Weights of a small GPT-style language model, trained from scratch on English Wikipedia: 4 heads of 32 (2 for keys and values).
Each number is 128 + 24 x the weight over its row's rms, rounded and kept within 0 to 255. Layers, rows and columns count from 0. The size above them is the row's rms in percent of the matrix's.

# layer 3 MLP down (transposed), 192x64, rms 0.145, rows 107-123, columns 0-63
size [ 97 101 108 123  99  84 108 103 102 110  92 101 102 100  84  85  87]
[[ 60 119 127 111 121 120 155 138 136 127 170 107 153 142  92 160 152 162 125 176 149 101 168 126 126 133 117 104 104 136 118 101 174 125  79 173 119 109 145 140 110 106 156 138 112 159 140 119 112 111 124 147 139 150 152 140 148 142 124  94 117 136 143  90]
 [176 125 143 146 147 132 109  90 136  95 123 115 106 127 113 107 135 103 109  91 159 112 190 142 121 152  97 156 110  98 101 134 127 140 101 146  89 127 128 133 131 131 116  96 163 132  85 150 101 101 138 164 144 134 143 105 142 105 123 117 137 125 102 194]
 [131 135  88 159 126 104 108 153 105 136 131 134 151 154  79  93 141 130 167 108 160 146 112 133  87 142 130 167 102 106 131 141  94 190 153 165 147 131  97  92 134 131  97 116 162 106 111 130 108 138 122 172 126 159 113 113 129  97 152 122 130 138 147 126]
 [153 125 147 142 126 120 121 177 143 195 145 133 146 112 133 135 119 140 127 150 108 111 136 111 191 154 141 102 146 112 111 142 118 118 120 124 137 140  66 101 115 130 122 100 113 121 132 125  87 149 130 142 110  71 189 136 117 127 138 114 160 101  96 124]
 [117 130 112 150 132 106 159 151 159 106 181 180 138 144 109 126  97 118 125 136 106 123 164 161 132 144 137 119  83 129 157 124 126 127 134 126 112 120 132  96 125 117  99  95 170 156 124 106 146 105 171 117  96 143 160  75 121 175 101 102 156 130 134 143]
 [138 115 159 144 135 119 110  83 112 115 114 125 135 117 118  97 154 142 104 125 123 127 139  90 151 138 143 160 168 143 170 141  95 146 144 118 124 173 101 149 136  83 114 164 167 167 179 148 124 119 130 122 116  78 106 157 121 153  96 143 159 145 149 127]
 [112 137 134  93 142 102 129 150 152 144 131 146 114 145 144 136 143 138 106 127 167 136 119 117 143 100  61 113 149 113 105 149  89 147 113 174 132 169 161 159 112 147  76 133  80 169 141 118 140 157 168 150 127 128 122 149 127 124 134 146  96 121 167 125]
 [146 122 131 147 143 173  86 123 118 124  57  97 126 133 126 125 143 148 176 110 124 162 147 165 133 143  98 129 133 109 123 102 107  94 186 115 132 131 110 154 154 102 125  92 122 156 101 150 135 133 121 141 107 159  97 148 125 124 139 126 150  99 120  85]
 [143 152 139 108 115 170 114 114 107 102  72 102 125 121 106 172 178 106 141 127 140 113 138 127 150 103 115 113 112 105 121 149 125  67 156 117 143 119 135 164 123  96 143 105 134 105 162 113 130 139 105 116 138  91  82 147  98 119 107 125  76 132 135 150]
 [123 112 135 128  81  98 131 132 144 110 110 151 127 113  97 105 131 135 144 128  93 103 110  84 135 151 104 110 172 145 157 117  98 124 113 147  96 140 160 133 141 141 168 117 113 152 130 128 161 148  88  70  89 139 162 131  81 159 136 128 145  92 136 147]
 [136 129 129 101 116 166 126 169 125 101 125 137 135 151  90 174 142  95  96 108 144 180 144 101 102 108 117 154 132  92 132 120 154 136 130 119 152 156 166 106 165 158  94 132 133 119 135 176 108 126 143 122 143 144 108  98 148 110  95 178 134 131 102 105]
 [ 64 119 103 149 107 115 122 152  92 108 110 127 178 145 136 106 128 122 129 136 158 101 168 153 112 116 123  97 140  95 113 106 133 112 132 130 125 106 115 138  99  97 141 103 100 151  95 127 141 132 111 115  92 115  71  81 125 119  96  82 158 125 125 123]
 [141 121  95  78 133 132 132 123 156 128  71  85 112 114 124 104  97 110 135 118 136 151 126 111 178 115 134 162 134 167 119 147 139 143 142 144 152 136 109 142  85  99 107 115  98 110  96 124 128 121 140 158  85 102 133 165 144  87 100 157 121 130 113  89]
 [ 70 120 118 140 110 131 119 104 103 147  73 146 114 107 122 125  95  96 151 125  74 114 161 132 100 163 105 105 138 127 116 103 134 117 106 124 125 100 128 155 117 134 145 104 142  99  97 149 102 129 127 118 148  92 117  82 127 179 132 111 149 164  97 151]
 [116 113 116 126 113 109  81 155 145 125 114 145 139 177 113 159 108  95 138 150 176 133 181 100 155  90  89 108 141 127 122  88 149 151 109 139 114 148 132 172 113 133 112 118 122 121 125 110 160 114 127 141  83 125  90  94 104 155 132  99 111 146 133 106]
 [120  76 102 135 118  79  97 120 116 131  85 156 151 131 141 134 114 124 135 156 104 106 208 111 116  74 124 128 142 161 119 148 148 123 145 146 110 116 153  94 125 135 152 121 112 129  77 160 157 125 115 126 135 121 169 128 103 136 151 144 132 131 137 153]
 [117 135 141 122 132  97 121 149 128 121 179 139 104 128 114 120  97 105 132 134 154 129 134  86 130 144 143  96 110 120 141 123 123 168 131 134 100 120 122 121  92  82 112 156 137 138 106 173 127  93 149 102 149  96 151 131 189 178  85 118  84  98 134 141]]
# layer 3 MLP gate, 192x64, rms 0.309, rows 108-123, columns 0-63
size [102  98 116 106  94  95  89 106 119  92  99 109  98  89  93  96]
[[108 119  87 105  57 158 109 119 120 111 122 146 120 152  82 127 144 144 150 109 115 164 107 168 129 116 127 155 105  79  96  88 107 129  96 166 127 139 114 118 122  91 115 130 112 140  93 128 112 158 128 126 118 155 113 115 131 162 157 135 139 165 150 120]
 [129  84 170  81 154 125 146 127  91 110 100 128 123 160 184 118 146 131 116 146 129 102 159 167 120 160 151 114 159 118  91 116 117 124  97 113 143 119 163 130 142  86 119 167 108 153 103 133 106 161 138 145 143 152 173 114 118 160 128 145 123 123 124 119]
 [116 155 132 125 120 122 137 139 145 135 132 131 164 123 144 140  58 104 134 148 121 113 165 132 121 165 148 160 136 127 116 101 131 118 148  98 155 109 146  98 132 102 152 120 126 125 127 138 107  79 129 152  96 116 191 145 117 127  63 130  78 126  99 149]
 [127 143 167 136 128 151 154 110  95 143  92 100 122 111 137 153 157 142 158 150 110 160  98 141 100 134  95 120 181 124 109 137 104  67 129 119 134  77  93 137 137 125 117 146 135 101  91 138 149 135  86 105 149 133  86 113 125 124 158 152 136 103 100 130]
 [ 92 139  94  98 133 117 104 152 100 112 167  92 141 146  86 136 111 130 127  83 131 128 113 118 164 138 135 112 100  80 101 106 144 141 135 131 114 130 119 121 143 177 187 122 145 113 111  95 125 146 148  86 145 130 144 124  97 149 155 123  90 123 169 122]
 [108 113 119  76 103 119 101 129  96 123 149 125 208 128 108  88 155 140 108 138 182  91 135 148 150 135 103 136 133  83 127 125 124 109 107 142 144 156 159 136 104 171 144 147 100 141 148 130 104 141 158 114 141 111 107 133 102 111  96 144 140 122 138 119]
 [127 141 125 110 171 151 113 137 128 175 107 125  79 124 114 103 114  83 137 115 115 130 104 138  94 161  86 132 125 130 140 116 116 133 176 172 148 132 161 171 118 139 150 113 166 109  95 140 127 144 173 117 113 129 170 145 168 156 113 136 158 129 118 118]
 [122  97 131 142 112 125 153  99 115 149 131  83 131  99 112 149 110  97 127 132 127 121 120 145 146 142  77 114 177 126 104 105 106  83 167 114 154 117 127 136  98 123 168 132 129 105 121 138 138  99  80  86 140 169 121 119 104 151 145 145 117 101  70 119]
 [131 102 114 129 114 117 117 150 118 141 119 157 168 154  85 163 131 145  92 112 159 151 120 169 140 147 122 162 151  71  96 134 130 121 129 105 110 148 149 132 145 166 119 103 113 134 112 108 115 159 153 130 130 131 137 112  77  72 120 113 155 136  89  90]
 [115 112 131 105 147 111 137 127 150 133 155 137 155 133 131 208 107 135 134  62 117 154 124  93 119 131 128 118 105 119 123 159 129 159  94 137 144 156 137 113 160 113 140 114 180 124 157  97  80 118 158 139 127 101 156 142 129 140  96 135 121 166 117 109]
 [ 89 127 146  96  85 109 142 115 117 142  60 118 159 145 132 109 158 154 139 144 163 105 154 131 118 170 112 125 134 151  62  97 114 107 142 130 149 111 122 100 118 131  98 166  98 149 144 145 121  95  77 118 119 120 141 128 111 118 138 146 123 112 150 130]
 [138 130 102 120 166 146  98  90 116 110 146 140  65  91 132 177 130 136 143 120 104 105 117 123 152 119 128 171 115 175 127 141 151 113 121 114 169 112 103 116 134  81 103 115 143 100 141 117 157 156 145 129 125 129  91 120 181 109 131 151  98 135 149 123]
 [ 91 125 117 136 136 107 116 150 138 105 126 116 135 108 142 115 136  92 118 141 122 125 173 133 148  91 134 135 105 158  74 110 124 179 125 178 140 139 122 165 121 150 135 167  92 125 123  94 135 138 168 120 156  99 147 115 132 123 144 135 134  59 164 153]
 [107 142 106 156 113 145 114 132 139 137 150 139 163 135 113 146 121 138  74 129 144  92 113  88 144  78 113 113 122 113 157 125 139 108 127 128 123 166 114 171 107 111 148 121 126 101 134 124 138 146 111 108 141 163 157 118  63 163 135 157  80 153 149  87]
 [ 96 132 129 140 160 126 109  56 168 124  98 145 146 149 132 117 141 144 154 146 109 102 135 118 134 104  86 174 103 126  90 130 114  87 100 113 141  95  95 113 148 157 128 132 138 100 109 110 145 124 119 124 120 140 145 118 139  61 141 103 148 109 102 117]
 [153 151 127 140 102 170 123  98 114 137 177 126  94 108 143 142 112 129 116  79 125 155 166 114 111 105 140 143  95 101 138 130 113 146 104 142 121 117 146 132 139 176 127 108 151 128 126 109 153 132 144 139 141 173 177 133 122 127 126 213 120 116 109 110]]
# layer 3 MLP up, 192x64, rms 0.307, rows 108-123, columns 0-63
size [106 107 114  85  84 111  98 107 118  93  96 108  90  90  82 100]
[[158 101  87 163 136  80 138 107 107 104 144 101  66 143 140  79 124 127 135  80 140 112 155 154 109 139 100 130 107 115 106 159 157 184 120 129 136 117 113 124 105 149 127  98 150 142  96 169 118 139 122 161 136 136 115 144 116 103 123 115 115 107 140 134]
 [129 106  99 169 118 106 121 121 116 151 150  72 147 130 114  87 121 144 150 101 134 146 166 100 101 137 121 125 120 147 117 142 108 159 149 122 106 176  64 124 130 123 138  87 149  90  93 134 108 117 120 160 115 153 153  76 110 131 120 116 122 132 101 116]
 [108 171  98 120 127 108 136 126 120 133 120 145 131 168 124 129 108 125  86 121 116 134 142 121 120 174 129 153 138 140 131  96 135 106 153  83 184 112 163 112  93 108 122 166 110 165 105 137  90 132 137 173 120  95 160 142 126 101 109 129 135 111  79 160]
 [140 103 118 131 137  97  68 160  63 122 147 114 105 131 141  84 109 121 105 113 165 101  99 115 134 155 130 186 115 127 136 110 133 186 155 152  99 142 115 119 106 132 118 141 102  92 113 113 107 116 129 166 125  97 134 144 119 101 125 139 138 127 130 110]
 [133  87 120 147 156 107 114 161  94 156 136  81 139 149 106 144 138 105 134 110 147 126 136 118 177 155 120 140 134 116 126 128 152 100 153  82 148 128 135 136 150 170 204 134  96 132 120 129 100 150 138  89 154 133 112 120  92 126 156 108  91 115 127 125]
 [ 84 154 107  96 114 120 119 155 129 108 124 163 155 149 152 111 128 155  88 132 150  98 114 118 156 108 135 131 126  99  78 127  95 162 116 149 112 141 143 157 112 119 112 163  88 184 142 135 148 119 145 104 125 134 134 163 111 124 133 147  91 113 179  99]
 [ 98 106 137 143  99  96 162 108  91 124 134 111 142 114 124 135 166 135 108 112 129 156 154 136 101 124 130 108 142 135 132 144 142 111  97 109 119 120  93  79 122 116 128 174 174 120 154  96  98 141 120  95 119  91  93 128 110  86 181  90 132 130 137 158]
 [174 137 165 124 138 121 145 117 123 140 138 125 123  94 144 195 113  83 137 147 108 147 147 153 157  92 163 124 116 107 146 128 127 125 121  98 173  74 142 143 150 168 122 120 128 127 124 143 129 137 147 115 125 130  93 171 151 123 141 149  94 147 172 155]
 [104 127  97  99 124 140 106 151 162 126 140 174 162 153  76 156 130 154  96 103 147 126 108 123 137 126 107 136 162  89 109 110 131 130 175 106 112 148 156 139 138 136 106 120 130 155 111 126 130 166 140  89  97 139 129 118  74  94 136 108 161 122 132  89]
 [146 157 144 155 113 119  99 119  93 126 110 123 104 105 130  87 112  55 123 176 142 133 120 164 130 122 133 139 167 146 146  96 119 113 129 116 122  78 110 143 114 147 153 144  98 114 131 159 155 125 104 125 129 149  81  83 140 113 161 108 126 102 101 127]
 [112 160 118  83 179 116 120 141 111 106 145 150 115 163 159 123 133 135 111 154 116 123 111 109  91 137 129  84  86 107 170 133 135 162 115 122 124 120 107 110 117 146 168 137 150 131  79 131 101 143 138 126 124 117  87 111  84 110 126 107 185 104 131 110]
 [159  92 121 110 103 149 166 148 142 148 112 123 206 151  97  85 135 138 124 139 165 146 118 158  98 119 148 141 132 130  87 137  90 149  91 140 121 138 146 143 124 128 117 115  90 104 125 166 133  99 141 163 117 140 153 164 104 108 114 124 121 112 103 107]
 [109 143 121 157  96 161 120 120 108 117 141 146 109 147 110 152 135 157 153 115 133 119  96 137 116 164 115  97 160 119 175 151 169  98 131  80 113 120 100  85 132 120 103 109 139 134 129 153 119 108  93 107 135 132 129  94 135 166 136 130 166 186  88 117]
 [141 138 158 107 131 134  93 136 133 127 105 161 124 137 129 137 114 112 153 151 142 163 120 118 117 127 123 132 125 154  92  90 127 195  70 147 104 108 112 141  89 132 124 120 112 117 116 101 139 108 115 155 108  99 114  91 126 145 112  81 156 158 182  93]
 [134 149 161 138 144 144 123 170 127 168  77 136 128 149 132 139 148 133 131 171 109 107  97 150 106 110 155  86 147 133 157 101 114 122 139 124 151 162 115 175 106 101 151 134  63 174 148 147 142 108 118 145 111 105  88 114 117 121 124 126 134 149 111 146]
 [130 141 138 114 173 152 123 118  98 118 122 126 104 109 141 147 145  74 175 120  73 120 132 116  89 133 111 144 110 178 168 130 155 142 151 108 126 118 108 116 117  69 135 147 149  97 137  95 123 118  91 141 135 161  97 121 103 122 136 124 173 137 146 128]]